Weights of a small GPT-style language model, trained from scratch on English Wikipedia: MLP 192 SwiGLU, 4665 steps.
Each number is 128 + 24 x the weight over its row's rms, rounded and kept within 0 to 255. Layers, rows and columns count from 0. The size above them is the row's rms in percent of the matrix's.

# layer 6 attention query, 64x64, rms 0.164, rows 0-63, columns 32-63
size [126  89 103  88  96  78 121  99 118 107  83  86  83 105 104 107  86 111  87 108 102  92  96 118 108  83 106 100  97  83  87 103  99 103 105  90  92 108  99 148  81  69 108  81 109  99  95  96 107 108 108  93 104  95 119 112  80  90 102 102  93  91 113  84]
[[ 98 117 124 152 156 127 162 154 158 120 133 140 170 141 125 156 118 142 157 130 107  86 120 111 103 163 118 148 139 123 135 122]
 [118 138 138 126 148 113 175 162 150 148 117 145 150 184 130 123 144 115 167 122 150  96 153 131 171 145  96 114 143 142 141 149]
 [134 143 133 119 140 123 140 140 169 127 108 139 167 120 120 143 114 151 190 127 100  93 136 108 123 146 135 134 125 103 143 124]
 [143 125 162 134  77  95  70 147 129 145 125 123 121 135 130 144 134 138 119 160 102 156 126 158 154 106 163 140  92 114 113 131]
 [147 140 121 118 129 105 178 134 142 116 128 106 139 153  93 128 136 132 168  86 126 137 167  94 127 151 115 144 162 107  93  95]
 [ 64 130 113  95 123 127 112 126 109 155 114 114 124 107 123 130  97 161 139 123 108 100 122  81 134  98 126 110 157 152 137 135]
 [ 76 161 106 114 110 157  91 129 133 127 140 156 159 126 159 143 138 131 125 149 142 128  96 163 115  92 105  98  93 121 145 143]
 [142 151 112 160 167  95 141 141 108 117 139 116 127 137 148 109 134 126  75 122 155 135  82 156 139 141 139 133 116 184 107 187]
 [112 119 109 106 124 180 137 112 109 145 153 141 117 131 179 143 142 119 110 152 113 111 121 170 113 125 109 112 114 136 135 173]
 [ 73 149 133 124 114 131  99 118  83 161 109 162 114 104 128  99 114 163  87 143 147 113 108 101 118 130  80 113 141 157 133 144]
 [154  49 168 148 154 103 136 135 160 155 126 145 128 124 154 141 107 140 116 128  89 112 106 127 118 101 117 141 158 150 101 104]
 [ 94 160 108 144  88 185 102 128 136 166 105 141 123  99 127 139 103 102 124 136 143 124 130 144 160 152 108  82 115 104 167 137]
 [142 108 123 166 130 107 125 153 129 110 132 145 164 126 115 158 122 134 135 119 124 135  97 117  98 107 130 201 131 110  83 118]
 [144  97 142 105 158 150 113 159 102  85 151 121  97 158 151 106 149 138 118  94 129  85 137 151 128  57 149 104 118 146 106 110]
 [158 140 114 154 136 159 152 110 131 117 125 131 119 134 122 121 140 138 125 110 168 113  92 184 214 119 104 124 134 129 130 144]
 [ 93  93  84 143 103 174 103 142 150  89 146 111 133 106 114 119 123 141 143 125 162 112 130 144  93  85 139 112 122 129 121 114]
 [ 88 125  94  90  85 114 138 128 117 115  81 123 118 145 112 138 163 130 145 148 142 102 117 125 165 159 105 105 125 132 133 121]
 [ 82 143  95 119  95 144 107 143 113 112 106 132 110 115 142 134  94 122 123  64  98 119  89 134 138 105 130 118 105 101 139 156]
 [172 112 115 143 127 194 157 106 120 108 131  99 124 133 112 106 142 163 139 100 167 112 119 140 104 112 135 138 124 113 143 130]
 [ 78 136 119 125 131 113  81 159 113 115 141 129  94 165 117 141 176 159 103 130 144  88 140 121 164 102 135 111 104 185  98 143]
 [180 108 160 119 132 169 140 134  95 159 144 130 116 119 149 131 103  89 162 157 137 145 126 133 142 171  95 125 141  84 137  96]
 [ 83 127 137 112  95 132  89 117 150  88 103 101 117 163 110 113 132 134 136 117 137 105 118 161 151 125 110 149 139 118 120  89]
 [142 137 118 144 120 142 101 109 104 142 157 139 162 148 129 141 137 134 117 162 163 133 102 108 150 113 137  76 159 124 148 165]
 [149 141 171 152 121 124 120 120 130 128 132 144 151 118 123 137 154 140 141 209 157 132  98 170 114 157 110 112 147 130  92 168]
 [126 149 117 110  57 201 118 163 138 114 134 105 115  96 144 101 119 102 138 108 135 155 114 140 121 130 122 100 122 103 100 124]
 [152 174 147 130 155 112 107  94 147 126 116 115 151 124 132 126 106  83 104  99 180 119  98 171 128  89 145 136 154 128 169 152]
 [118 143  75 140  70 137 110 139 129 116 121 100  97 100 134 139 149 122 146 131  97 164 122 172 130  73 150 105 135  94  86 103]
 [ 95 150 135 134  83 118 137 103 154  95 139 136 124 130 110 115 137 173 112 112 109 149 142 121  71 140 122 139 141 126 146 175]
 [142 127  75 142 131 120  92 121 154 111 156 118 144 128 114 120 147 167 128 135 122 138 187 122  98 117 151 113 134 120 114 186]
 [150 160  97 132 137 133 156 143 117 111 108  96 161 134 125 110  75  92 118 122 157 131 102 166 113 114 124 129 148 109 154 143]
 [ 91 134 187 108  96 163 160 107 147 120 150  93 107 114 167 101 146  91 118 106  97 147 175 125 122 107 106 120 148 115 131  99]
 [110 167 160  93 137 114 141 121 141 124 152 115 109 120 128 136  92 153 116 104 100 138 161 121 126 118 134 165 140  82 172 135]
 [102 136 126 133 139 108 119 135 156  72 110 153 165 141 104 123 121 118 116  97 139 111 155  94 154 176 113 150 130 124 141 165]
 [ 93 128  98 130 123 142 107 117  98 148 111 144  91  88 140 115 119 136 123 133 101 120  78 123 129  98 109 102 123 177 140 167]
 [ 82 125  94  97  92 175 107 103 118 111  92  92 148 114 120 140 100 160 137 107  65 120 141 114 122 117 128 156 137 105 118 148]
 [199 125 118 105 105 134 131 149 151  88 133  91 129 124 152 159 116 101 141 131  96 171 147 135 111 135 181 155 142  89  92 135]
 [ 82 131 130 126 153 145 121 117  93 160 115 164 122  91 117 105 108 157 112 127 120  79 117 140 102  97  94  89 124 176 155 138]
 [ 93 157 136 132 145 129 117  78  97 136 126 143 130 141 146 110 137  99  88 154 147 138  93 152 135 109 109 138  93 183 145 156]
 [176  85  81 136 122 123 135 109 145 144 127  92 135 160 139 159 123 161 136 125 157 161 166 129 134 152 180 163 154  78 101 139]
 [188 109 112 133 122 111 170 131 120 117 133 143 111 121 105 147 123 122 131 127 103 142 161  98 102 138 172 135 148  82 112 120]
 [149 124  94 145 153 116 155 142 131 124 141 101 162 165 144 136 131 148 127 149 127 137 137 136 133 120 185 152 171 132 126 143]
 [ 95 134 148 120 128 136  91 123 117 123 126 108 113 144 122 128 151 110 130 110 148 117 163 135 224 136 131 120 142 100 135 164]
 [ 73 154 125 126  86 159 141 127  81 150 102 155  84 124 146  83 116 143 118 129 151 132 128 108 147 152  69 121 157 131 122 156]
 [115 157 117 155 167  99 120 127 119 111 141 122 128 155 125 123 133 131  88 115 168 110 100 134 113 143 140 131  97 198 113 193]
 [122  81 119 123 135 140  96 127 141  75 107 147 141 150 130 128 100 134 105 121 104 121  76 159 165 107  96 129 141 129 111 136]
 [130 128 193 147  92 112 108  96 143 152 115 113 150 121 150  74 104 102 174 126 138 100 106 125 121 130 139 124 137 147 148 111]
 [126 114 173  69 151 108 104 134 145 108 122 127 155 110 107 134  96 151 142 124 130 115 130 102 126 148 148 170 142 109 151 134]
 [102 169 116 140 103 154 129 148 138 153 111 127 141 169 137 133  88 117 140 108 116 140 156 139 129 114 102 136 104  99 101 116]
 [160 139 121 114 146 106 133 161 115 116 108 133 134 153 105 131 111 158 125 113 117 100 122 153 135 117 137 161 146  75 131 135]
 [138 120 139 110 151 166 132 114 183 129 169 110 148 118 117 135 114 154 107 151 107 108 193 150 149 135 110 129 142 100 140 107]
 [111 122 105  85 122 142 127 144 110  90 143 123 110 126 131 149 101 151 119 165  69 110 137 177 120 112 103 141 133  84 124 121]
 [157 115 118 167 147 109 125 132  91 111 131 138  99 110 120 118 140 135 119 124 123 140 122 125 123 105 139 122 176 122 138 150]
 [155 167 139 112 155  96 149  88 110 168 112 140 116 140 148 149 115  80 115 127 105 121  94 141 153 118 119 132 103 139 150 180]
 [197 129 117 132 130 140 147 156 114 136 147 127 113  95 117 107 135 139 120 178 116 175  98 124  66 116 136 109 105 138  99 156]
 [155 123 114 128 156 121 116 147 121 130 135 126 168 132 154 107 114 166 147 124 164 150 141 139 160 132 168 130 134 134 128 140]
 [127 113 115 108 109 153 152 180 150 126 129 113 131  86 147 114 115 146 123 101  98 135 126 112 148 105 141 116 118 122 107 138]
 [134 107 104  73 108  71 150 125 150 152 102 134 142  99 109 125 114 103 136 113  98 131 139  79 111  98 140  99 126 139 125 139]
 [149 112 124 133 126  98 127  86 160 159 122  97 123  88 155 119 123 125 128 122  78 155 122 131 101  89 158 144 149 113 122 178]
 [120 132 187 181 108 130 108 118 198 108 147 162 184 111 112 106 143 132  99 147 138 113  90 139 120 135 139 123 139 143 135 136]
 [127 128 160 109 121 101 159 137 105 142 103 108 117 117 143 147 137  73  93 104  91 114 114 132 159 105 114 103 158 144 133 150]
 [ 93 129 119 155 105 169 142 175 153 103 169 164 132 125 128 146 137 153 128 130 129 100  82 154 126 147 101 122  90 144  97  88]
 [125 140 109 129 158 120 124  92 144 147  98 117 136 113  99 151 104 163 139  85 148 155 158 117 115  79 169 162 141 123 133 125]
 [164 112  96 105 169 137 103 123 126 138 125 133 156 145 116 132 130 130 125 121 202 126 148  96 128 173 162 136 110 133 129 146]
 [ 96 148 132 147 125 164 138 149  85 127 116 122 107 148 119 108 119 132 131 139 169 162 183 150 152 148  92  98 129 101 134 130]]
# layer 6 attention key, 64x64, rms 0.169, rows 0-63, columns 32-63
size [116  99 101  99  89  95 112 111 103  63 141  82  83 101  98  97  86  93  89 105  98  93  95 114 103  85 108  99 100  90  82  96 104 106 122  89 119  67  99  80  70 180  67  80 106 102  88  91  96 105 105 110 101  98 114 113  92 104  96  96  93  85 114  84]
[[128  90 154 120 145 175 142  99 132 119 136 141  98 148 108 134 105  93 115 156 141 128 147 183 116 129 123 123 111  82 118 123]
 [143  97 131 139 137 141 162 121 137 119 144 126 142 152 144 190 127 119  95 135 112 115 116 152 109 104 156 136 111 101 146 119]
 [121 138 162 125 183 132 168 113 138 163 149 132  89 122  93 152 103  83 135 126 155 112 154 110 121 172 124 111 101 125 113 151]
 [108 146 109  91 123 126 151 140 132 137  98 113 103 148  84  91 146 123 161 114 148 135  90 130 152 125  97  99 140 113 144 122]
 [145 138 167 135 159 158 112 103 133 143 151 170 137 161 150 163 128  59 135 109 157 103 150 131 124 156 115 103 118  87 144 133]
 [120 160 125 148 113  99 154 144 110 129 118 140 121 151 108  94 155 178 128 102 146 163 115 124 138 103 144 149 191 169 137 145]
 [ 84 151  84 110 105 120 113 144 112 110 128 108 119 104 121 140 135 180 113 161  69 155 103 126 162  96 160 129 127 127 126 113]
 [173 131 124 132 115 113 131 133 162 170 139 156 154 134 165  86 102 110 142  97 136  96 125 135 124 137 105 150  69 133 122 146]
 [ 83 138  72 153 125  87 115 124  99 135 123  74 151 139 116 158 162 145 158 134 114 169 114 142 158 128 159 105 122 119 125 129]
 [ 99  98  94 110 137 149 152 160 116 136 121  94  84 135 110  82 116 158 113 121 145 156 110 158 146 126 108 127 181 144 105 114]
 [111 120  97  99 112 118 148 112  89 155 106 144 166 111 121  74 118 168 105 127 156 147  97 118 141 153 153 134 171 170 103 143]
 [109 128 136 102 149 134 125 116 116 107 116 123 106 109 124 108 139 138 131  98  96 152 124 103 159 116 121  74 110 134 162 142]
 [160 105 126  97  83 176 156 115 168 125 144 130 151 128 121 143 101 117 117 130 131 106 109 140 156 159 168 153 164 129 132 130]
 [ 85 156  96 169 127 108 101 179 131 144  90 108 103 151 150 135 150 157 141 140 155 108 156 125 127 117 140 147 110 140 120 122]
 [100 188 131 163 121 152 121 101 154 158 125 138  83 176 150  74 160 132  98 114 122 117 115 137  79 162  87 129 132 119 138 119]
 [107 112 117 135 132 128 140 138 127 123 153 117 139  54 121 131 127 148 156 157 105  98  87 125 177 129 162  85 116 145 113 146]
 [111 149 117 120 166 118 138  83 124 125 146 126 105 109 124 123 124  78 100  84 109 131 154 150  78 103  89 143 106 162 147  84]
 [119 110 112 122 102 117 112 127 161 141  91 124 125 126 142  98 155 144 146 101  86 142 121 119 187  97 148 120 142 158 150 150]
 [153 144 103 115 128 130  98 147 142 144 131 101 102  79 101 137 115 130 149 139 126 139  87 150 137 112 138 116 118 161 115 139]
 [142 142 100 159 150 127 167 148 152 133 135 122  88 129 123 104 143 107 129  91 163 103 133 104  90 125 122 110 103 141 174 107]
 [125 130 149 131  82 154 117 124 133 133 124  87 125 106 138 138 116 100  93 120 169 136 154 153 165 152 135 153 131  84 130 109]
 [142 118  97 170 130 171 109 121 131 143 115  71  95 132 134 125 122 118 110 103 106  47 130 126 117 151  87 134 131 125 105 153]
 [117 142  79 120 107 118 155  93  82 150 142 118 133 141 154 157 159 145 126 124 105  80 134 135 146 172  97  78 129 132 104 120]
 [118 140  75 138 136 141 175 141 122 180 163 124 132 103 141 144 150 113  94 125 141  76 103 142 102 174 115 102 144 105 129  92]
 [130 135  90 115 114 115 127 115 150 133  95 105 123  89 110 114 150 109 105 131 111 119 110 121 200  95 141 136 114 110 131 151]
 [174 151  99 136 114 136 104 154 112 129 119 131 130 156 167 113  84 148 102 160  91  82 107 137 147 156 158 123 116 128 104 191]
 [127 124 122  96 153 126 112 143 125 110 159 157 128  96 125 104 128 121 119 135 116 124 120 124 146 115 153 131 138 119 196 138]
 [128 129 139 114 191  94 135 112 124 166 124 140 126 125 133 166 171 150 131 106  74 119  90 133 109  84 107 115 149 133  92 133]
 [144 118  83 112 172 128 147 141 113 159 128 111 142 105 115 129 130 160 161 151  97 133 135 135 151 113 133  80 122 132 133 102]
 [153 120 107 142  81 129  95 110 141 123 133 112 148 118 145 103  82 136  88 169  91  97 119 135 172 120 161 141 117 169  90 153]
 [ 85 120 116 144 131 102  81 140  80  98 117 124 112 124 140 133 134  99 117 138 116  99 104 128 163 105 130 141 128  80 110 166]
 [120 162 169 134 138 117 108 146 128 131 104 144 129 168 172 138 130 132 121 135  91 128 101 149 104  76 164 152 158 115 131 159]
 [148 161 125 123 163 147 164 174 174 129 150 118 116 136 104 181 114 133 135 126 133 135 134 142  98 110 136 127 121 151  85  71]
 [119 158 110 165 133  68 142 142 124 132 105 113 184 167 100 111 161 152 133 123 184 141 169 126 130 153 145 128 138 143 106 100]
 [116 112  85 159 126 120 127 141 121 101 110  92 124 105 151 127 153 172 164 143 112 122 102 111 151  78 140 126 140 138 123 125]
 [160 112 143 132 116 138 135 122 134 134 169 125 134 139 116 139 109 124 140 132  84  91 143 103  94 162 123 127  53  85 173 113]
 [128 145  91 159 127  62 147 132  82 131 101 127 140 160 136 110 150 140 132 120 180 151 115 109 140 126 143 159 165 162  91 148]
 [134 148 116 124 139 138 138 142 129 125 139 129  92  83 111 102 111 190  84 143 137 153 122 128 124 111 119 133 170 171 104 142]
 [142 119 158 127 121 142 145 133 163 122 174 131 132 111 152 161 103 119 174 125  99 140 138 164 111 129 121  84  81 125 174 109]
 [158 119 154  94 125 112 118 138 131 137 161 159 141 159 115 152 138  90 138 108 123 111 160 106 103 126 124 140  97  98 174 136]
 [153 123 142 154 113 123 134 104 136 162 138 139 159 146 148 186 128  99 164 118 111 105 154 125 116 132 132 121  82 139 134 159]
 [110 118 165 140 152 146 109 126 141 106 170 111  94 161 149 143 124  92 158 103 100  83 150 129  99 163 106 128  90  74 156 106]
 [108  88  99 153 151 137 131 118 132 139 132  84 104 153  99 120 142 133 117 117 165 122 140 159 145 152  88 141 166 122  90 133]
 [189 128 112 153 111 109 133 125 167 175 127 133 165 128 143 104 134 128 127 116 138 114 110  94 121 114 149 111  76 142 119 147]
 [ 91 143 127 100 111 164 141  89 125 172 109  97 116 115 165 131 119 152 106 109  84  90 123 103 139 184 116 162 121 144 127 115]
 [147 135 143  97 136 130  84 166 100 123 128 132 118  88 145 138 126 103 156 137 101 131 118 114 125 103 123  82 122 125  94 133]
 [ 86 152 119 114 122 119 138 145 106 132  87 111 148 108 143 154 108 131 174 177 113 109 125 157  96 125 128 136 153 169 104 124]
 [166  94 102 184 110 166 126 118 163 127 116 139 124 128 166 144 153 112  95 123 153  77 145 111 194 124 115 126 152 107 133 130]
 [122 132 133 119 128 128  88 125 144 123 129 135 141 153 150  83 108 165 144 158 102 107 118 151  47 129 137 157 155 174 159 107]
 [112 107  88 147  99 124 112 154 108 141 125  89 126 128  88 121 107 136 130 171 116 125 110 116 134 151 175 141 116 122 175 113]
 [108 113 101 137 105 124 111 152 142 159 129  88 123 104 106 135 106 145 122 142 105 133 103 109 127 115 187 163 143 170 207  99]
 [ 99 121 187 117 169 112 108 135  97 126 151 173 134 117 157 119 148 155 147 119 116 108 146 144 101 131 106 120 141 110 108 122]
 [164 176 155 125 144 127 132 154 137 140 145 166 101 111 159 135 118 124  95 104 149 132 111 138 141 132 151 141 143 130 177 144]
 [162 140 126  98 132 104 157 158 145 146 144 167 137  87 124 134 145 133 115 134 142 127 120 127 144  94 159 140 133 100 127 115]
 [111 152 104 137 128 133 103 133 156 154 130 127 106 103 147 154 126 123 153 154 126 194 184 138 121 117  98 124 115 171 104  89]
 [ 84 149  92 149 104 105 123 101 144 122 119 154 124 152 159 110 164 124 120 120 105 130 155 146 155  84 121 150 137 121 113 133]
 [129  99 180  82 179  96 147 134 123 121 171 147 162 104 127 125  89 159 133 115  88 130 143 134 152 126 143 138 117 113 126 120]
 [145 116 130 127 147 135 115 135 108 137 182 170 137 105 196 108 117 145 127 137  76 128 134 163 142 115 139 108 150  77 112 144]
 [126 122 106  91 121 150 148 134 123 153 142 137 121 171  77 112 162 155 108 122  83  81 107  95 114 173 114 103 110  94 100 137]
 [121 103 137 129 120  67  78 148 104 107 162  96 124 110 114  91  62 137 120 117 118 124 108 118 174 158 153 153 107 145 148 171]
 [107 151 112 136  85 123 128 130 165 136 101 121 144 173  73 143 196 136 124 105 160 135 112 112 154 113 111 131 141 142 121 128]
 [137  90 116 115 164 111 135 138 102 103 124 147 144 132 134 140  95 147 176 150 113 135  97 124 103 145 136  99 159 152 137 158]
 [147 145 110 122 126 171 184 126 145 130  90  99 136 113 137 146  97 136 137 151 141 159 165 162 127 155 110 110 100 145  99 120]
 [ 94  89  92 152 145  79 101 112  97 134 113 126 132 118 137 110 144  61 121 137 153  90 158 115 132 136 116 124 107 139 130 100]]
# layer 6 attention value, 64x64, rms 0.141, rows 0-35, columns 32-63
size [ 83 120  98  68 102 102 113  66  67 102  74 103 100  73 108 115  91 124 109  99 119  79 101  63 126 102 123 109 109 109 102  90 108  73 108 104]
[[134 123 127 131 117 112 129  69 154 127  96 145 149 116 115 142  77 105 151 136 178 140 104 165 138 156 138  86 110 141 165 156]
 [120 149 152 126 140  79 121 138  93 150 152 142 134 159 182 126 121 117 129 154 131 106  94 138 128 130 142  80 121 127 101 159]
 [150 144 103 165 156 131 110 149 119 127 165 129 127 148 172 130 137 171 114 158 135 125 125 142 140  94 124  98 129 101 100  95]
 [168 110 116  90 133  83 122 116 132 131 146 142 110 130 136 117 134 141 104 137 172 128 112 111 136 139 103  94 108 106 119 114]
 [144 148 131 141 178 139 148  95 133 169  99 128 133 133 143 142 134 116 137 138 117 158 131 115 159 130 123 145 147 148 137 135]
 [143 173 146 139 105 151 150 135 125 114 125 154 157 127 111 140 111 107 142 118 101 138 159 174 111 122 134 147 146 142 107 187]
 [111 133  90 151 123  90  94 145 114 104 172 111 129 127 157 155  64 138  99 135 143 136 129 147 137 114 122 111 116 117 180 111]
 [113 154  99 118 144 107 131  99 128 151 132 161 133  98 120 133  98 124 156 104 153 174  97 128 145 131  99 112 115 168 152 139]
 [118 160 127 143 133 145 167 136 148 124 134 118 142 134  98 131 152 133 170 110 117 158 159 156 115 102 156 111 164 126 105 122]
 [158 110 141 114 106  83 117 116 162 110  93 125 129 116 145 133 135 112 111 119 179 166 107  85 143 109 121 105 108 100 123 163]
 [ 98 141 178  73 115 137 107 107 158 161 123 142 152 121 127 123 110 149 119 124 151  71  94 147 146 153 167  88  94 129 162 116]
 [119 153 108 108 145  88 145 136 134 154 147 148 162 109 115 126  92 140 158 117 119 114 105 142 124 154 131  99  90 137 119  91]
 [140  96 110 174 118 144 160 148 112  90 118 120 100 129 156 141 101 119 128 102 129 161 153 111 110  63 139 135 135 119 111 142]
 [117 131 126 126 145 147 174 132 151 158  63 148 138 133 122 154 116 118  94 114 132 138 127 146 168 154 127 172 116 114 116 168]
 [131 125 117  97 126 119 130  86 123 134 148 165  82 122 119 108 110 154 133 162 145  92  81 104 152 157  73 129  96 136 116 169]
 [121 112 145 161 124 151 136 163 129 116 107  98 156 146  97 150 172 105 144 149 100 143 174 100 112 135 155 145 162 133 128 144]
 [122 131  90 126 129 114 159 135 148 112 138  93 107 163 141 126 148 127 111 158 151 118 125  99 137 127 106 108 147 103 110 103]
 [159  77 123 108 138 158 148 134  88 123 130 153 127 136 142 112 120 105 156 109 140 123 111  95 146 128 120 122 127 129  84 106]
 [124 132 113 136 119  91 169 150 136 103 142 139 144 127 152  91  97 126 151  62 112 139  92 126 112 124  87 149 114 178 109  94]
 [143 106 137 158 135 119  94 111 147 116  83 126 147 133 171 105 146 122 122 154 147 161 137 130 106 148 148 140 144 139 144 108]
 [136 123 127 167 150 144 153 116 112 155 121 160 136 144 160 159 102 139 153  97 133 139 124 117 137 127 142 134  82 153 138 113]
 [150 130 103 143 114 115 115 142 148 102 161  84 120 136  97 101 138 124 101 143 115 123 125 154 146 146 108 128 164  77 122  74]
 [162 105 132  99 136 124 132 143 147 135  98 120 156  73 104 110 146 111 133 102  97 145 131 152 163 122  92 121 150  99  88 105]
 [143 124 107 105 127 103 154 125 124 104 147 108 108 137 154 166 100 143 141 104 100  94 126 138  80 101 128 119 109 131 142 106]
 [145 120 107 115 131 142 159  90 159 103  96 151 102 100 124 171 109 139  96 154 138 137 124 171 104 123 132 141 147 117 157 189]
 [138 141  94 139  94 151 128 124 127 135 120 127 112 126 127 134 117 130  97 116  70 119 121 165 115 136 129 176 119 146 159 125]
 [163  75 147 149 117 157 130 148 111 121  74 102 165 119 128 170 180  93 135 122 120 149 154  97 127 115 150 148 170 142 119 130]
 [150 159 101 121 103 123  61 133 122 141 153 117 124 114 135 101 112 120  71 105 128 138 116 150 176 142 137 171 117 105 125  93]
 [133 114 134 153 150 147 154 160 118 124 137 137 146 139  75 144 153 141 135 119 116  91 143 137 146 111 103 119 159  86 109 112]
 [126 152 101 101 130 154 125 124 127 128 165 124 104 145 156 137  75 157 114 185 163 101 129 137 149 107 121 106 108 137 121 125]
 [ 96 132 127 107 161 106 137 152  95 113 155 159 147 132 162 107 154 131 185 157 144 125  96  94  97 128 102  94 131 143 106  97]
 [155 130 125 130 136 138 182 126 137 137 141 118 126 170  81 110 171 141 126 128  99 109 137 139 100 136 105 118 141 109  94 135]
 [146 139  77 108 128  89 117  97 159 131 162  91 123 127 132 127 131 135  99 182 127 135 132 173  82 145 108 118 159 114 170 146]
 [141 140 109 107 149  93 145  83 133 135 127 158 151 104 107 118  73 108 160 135 144 153 113 151 106 179 117 102  88 149 147 135]
 [135 111 133 163 129 153 124 112 104 111 122 153  91 148 124 150 122 146 120 119 162 111 111  94 109 126 135 141 108 141 183 143]
 [156 102 145  91 139 119  75 112 110 103 121 129 105 134 123 115  85 130  92 140 164 135 127  93 133 139 108 126  93  98 135 105]]
# layer 6 attention output (transposed), 64x64, rms 0.0991, rows 0-35, columns 32-63
size [ 50 145  99  27  75 107 120  32  30  94  43 110 100  38  90 125  66 139 129 103 132  36 100  37 172  98 148 102 116 120 101  69 126  34 147 106]
[[114  72 145 150 112 135 157 160 151 152 124 121 165 149 103 111 115 102 130 149 152 146 121 131 166 115 128 156 163  75 150 147]
 [146  64 111 111 109 115 153 148 108 158 110  94 118 145 117 139 136 145 174 140 129 117 167 109 100 147 124 169 113 110 146 105]
 [138 121 124 143 102  81  98 182 125 125 139 138 122 138 143 156 143 117 138 114 138 115 154 106 148 104 122 103  93 143 146 131]
 [149 143 105 159 143 129 174 134 145 180 109 154 123 139 122 158 123 119 114 140 128 103 123 147 131 101  75 123 147 145 142 131]
 [146 108 175 124 121 145 168 110 126 149 170 106 120 112 166 166 126  98 152 142 116 114 107 110 128 114 112 131 182 139 128 144]
 [171 117 138 119 123 157 102 129  97  89 149 123 108  69 129 123 124 139 109 139 109 140 105 159 122 157 148 146 126 131 118 151]
 [117 133  97 165 128 153 140 148 153 138 131 146 138 179 132 155  96 168 170  94 141 159 164  96 153 143 149 113 127 147 133 129]
 [139 136 135 144 145 125 177 109 144 165 140  94 153 130 176 143  93 166 118 142 139 128 105 132 145 133 145 109 157 118 125 129]
 [118 142 132 114 121  98 131 132 127  85 148 120 141  88 105 104 152  98  72 107  70 127 133 149 136 121 138  92  54 135 111 126]
 [182 136  99 149  94 115 163 145 135 140  99 142 112 111 103 118 156 121 171 107 155 127 117 124 129 130  78 110 128 144 147 142]
 [165 102 158 115 124 168 112 137 144  96 140 140 129 151 139 133 143 149 108 164  90 131 182 169 120 162 177 133 123 159 164 110]
 [115 101 144 161 137 137 125 106 108  72 131 144 122 142 147 195 115 180 130 128  89 105 133 129 125 130 150  97 115 103 115 127]
 [116 146 111 104 154 118 131 148 127 100 107 173  90 135 119  93 154 119 170  53 138 147 116 110 120 115 124  94 108  98 103 136]
 [114 109 152 130 131 164 100 148 119  83 197 135 157 118 171  93  95 113 117 124 101 112 119 150 113 131  92 153 146 141 132 122]
 [124 134 135 142 103 133 137 124 115 184 152 118 150 124 111 139 158 146 159 149 165 132 109 153 152 136  89  99 131 145 118  86]
 [ 87 118 125 117 132 116  93 122  95  87 120 100 119 126 126 135 133 143  94 145  94 126  89 108 117 118 127 134  88 113 176 162]
 [119 139 105 152 137 148 107 130 159 168 130  95 156 111 113 123 184 120 109 110 133 117 117 123 147 110 140  96 136 134 130 106]
 [173 148 139 133 110 138 132 120 127 124 123 171 110 149 131 119 185  72 149 105 115 117 133 126  85 126 146 149 155 120 108 119]
 [146 168 144 144 123 143  94 151 139 132 107 117 144 129 150 117 106 201 151  96 123 119 142 105  86 111 102 137 175 108 107 168]
 [171  84 130 146  85 125  94 139 117 113 118 151 121 129 167 121 124 119 132 124 123 123 112 129 183  92 107 128 115 147 137 175]
 [ 78 140 136 115 110 111 124 128 112 100 134 142 111 140 140 167  77  64 153 127  96 129 134 132 124 138 133 136 183  95 127 129]
 [124 140 118 135  92 131 143 172 149 133 132 131  91 138  63 106 145 150 110 119 151 125 139 147 134 104 139 108 136 130 109 112]
 [168 133 170 121 122 112 158 118 125  82 150 144 147 137 122 137 153 141  86 126 137 116 159  94 103 147 100 128 142 151 106 136]
 [ 81 129 136 134 137 186 120 147 159 125 116 119 106 159  94 189 149 131 175 139 132 115 106 125 145 110 147 137 114 149  90 130]
 [141 122 129 114 149 187 120 134 130 141 135 164 149  97 115 156 117 120 122 104 126 103 175 146 152 135  90  69 135 102 160 107]
 [120 151 142  94  88 154 103 136 107 150 174 158 120 156 149 147 146 160 120 148 123 136 134 152 130 145 120 155 155 118  99 126]
 [125 137 131 128 102 124 112 134 105 129  79 130 116 131 136 111 159 111 119 110 108 114 108  74 147 151 144 156 153 114 141 191]
 [154 145 110 109 100 147 134 145 158 180 158 164 151 139 150 124 127 126 110 148 129 108 114 109 118 122 132 139 194 123  93 121]
 [117 145 127 111 127 113 151 137 120 147 124 119 105 127  90 126 120  66  93 106 119 157 135  90 130 121 135 108  51 139 149 127]
 [125 137 121 144 132 126 107 136 140 138 155 169 153 135 115 147 142 199 110 111 153 104 134 160 171 122 157 133 125 112 124 100]
 [145 144 136 162 143  97 117  93 103 160 128 119 157  91 136 133 139 178 129 119 119 138  91  63 103 142 114 109 125 140 158 131]
 [112 125 149 125 117 108 125 132  83 121 139  93 120 111  92 113 124  71 123 152 133 122 119 178 101 117 119 142 106  94 121 129]
 [153 122 114 188 145 158 143 157 112 128 150 141 180 134 120 115 117 122 147 157 132 122 140 174 189 123 165 105 121 138 118 135]
 [111  85 136 133 165 155 142 105 113  90 121 114 143 130 144 153  99 124 119 169 132  81 128 150 114 122 116 120 172  70 123 120]
 [136 175 167 127 165 147 123 137 115 109  89  96 134 125 166 122 162 113 174 143 151 158 132 140 148 113 129  96 116  92 148 107]
 [156 149 122 138 129 107 138  90 132 130  91 149 134 154 141 127  78 161 138 140 183 113 117 153 143 118  79 162 138  99 118  88]]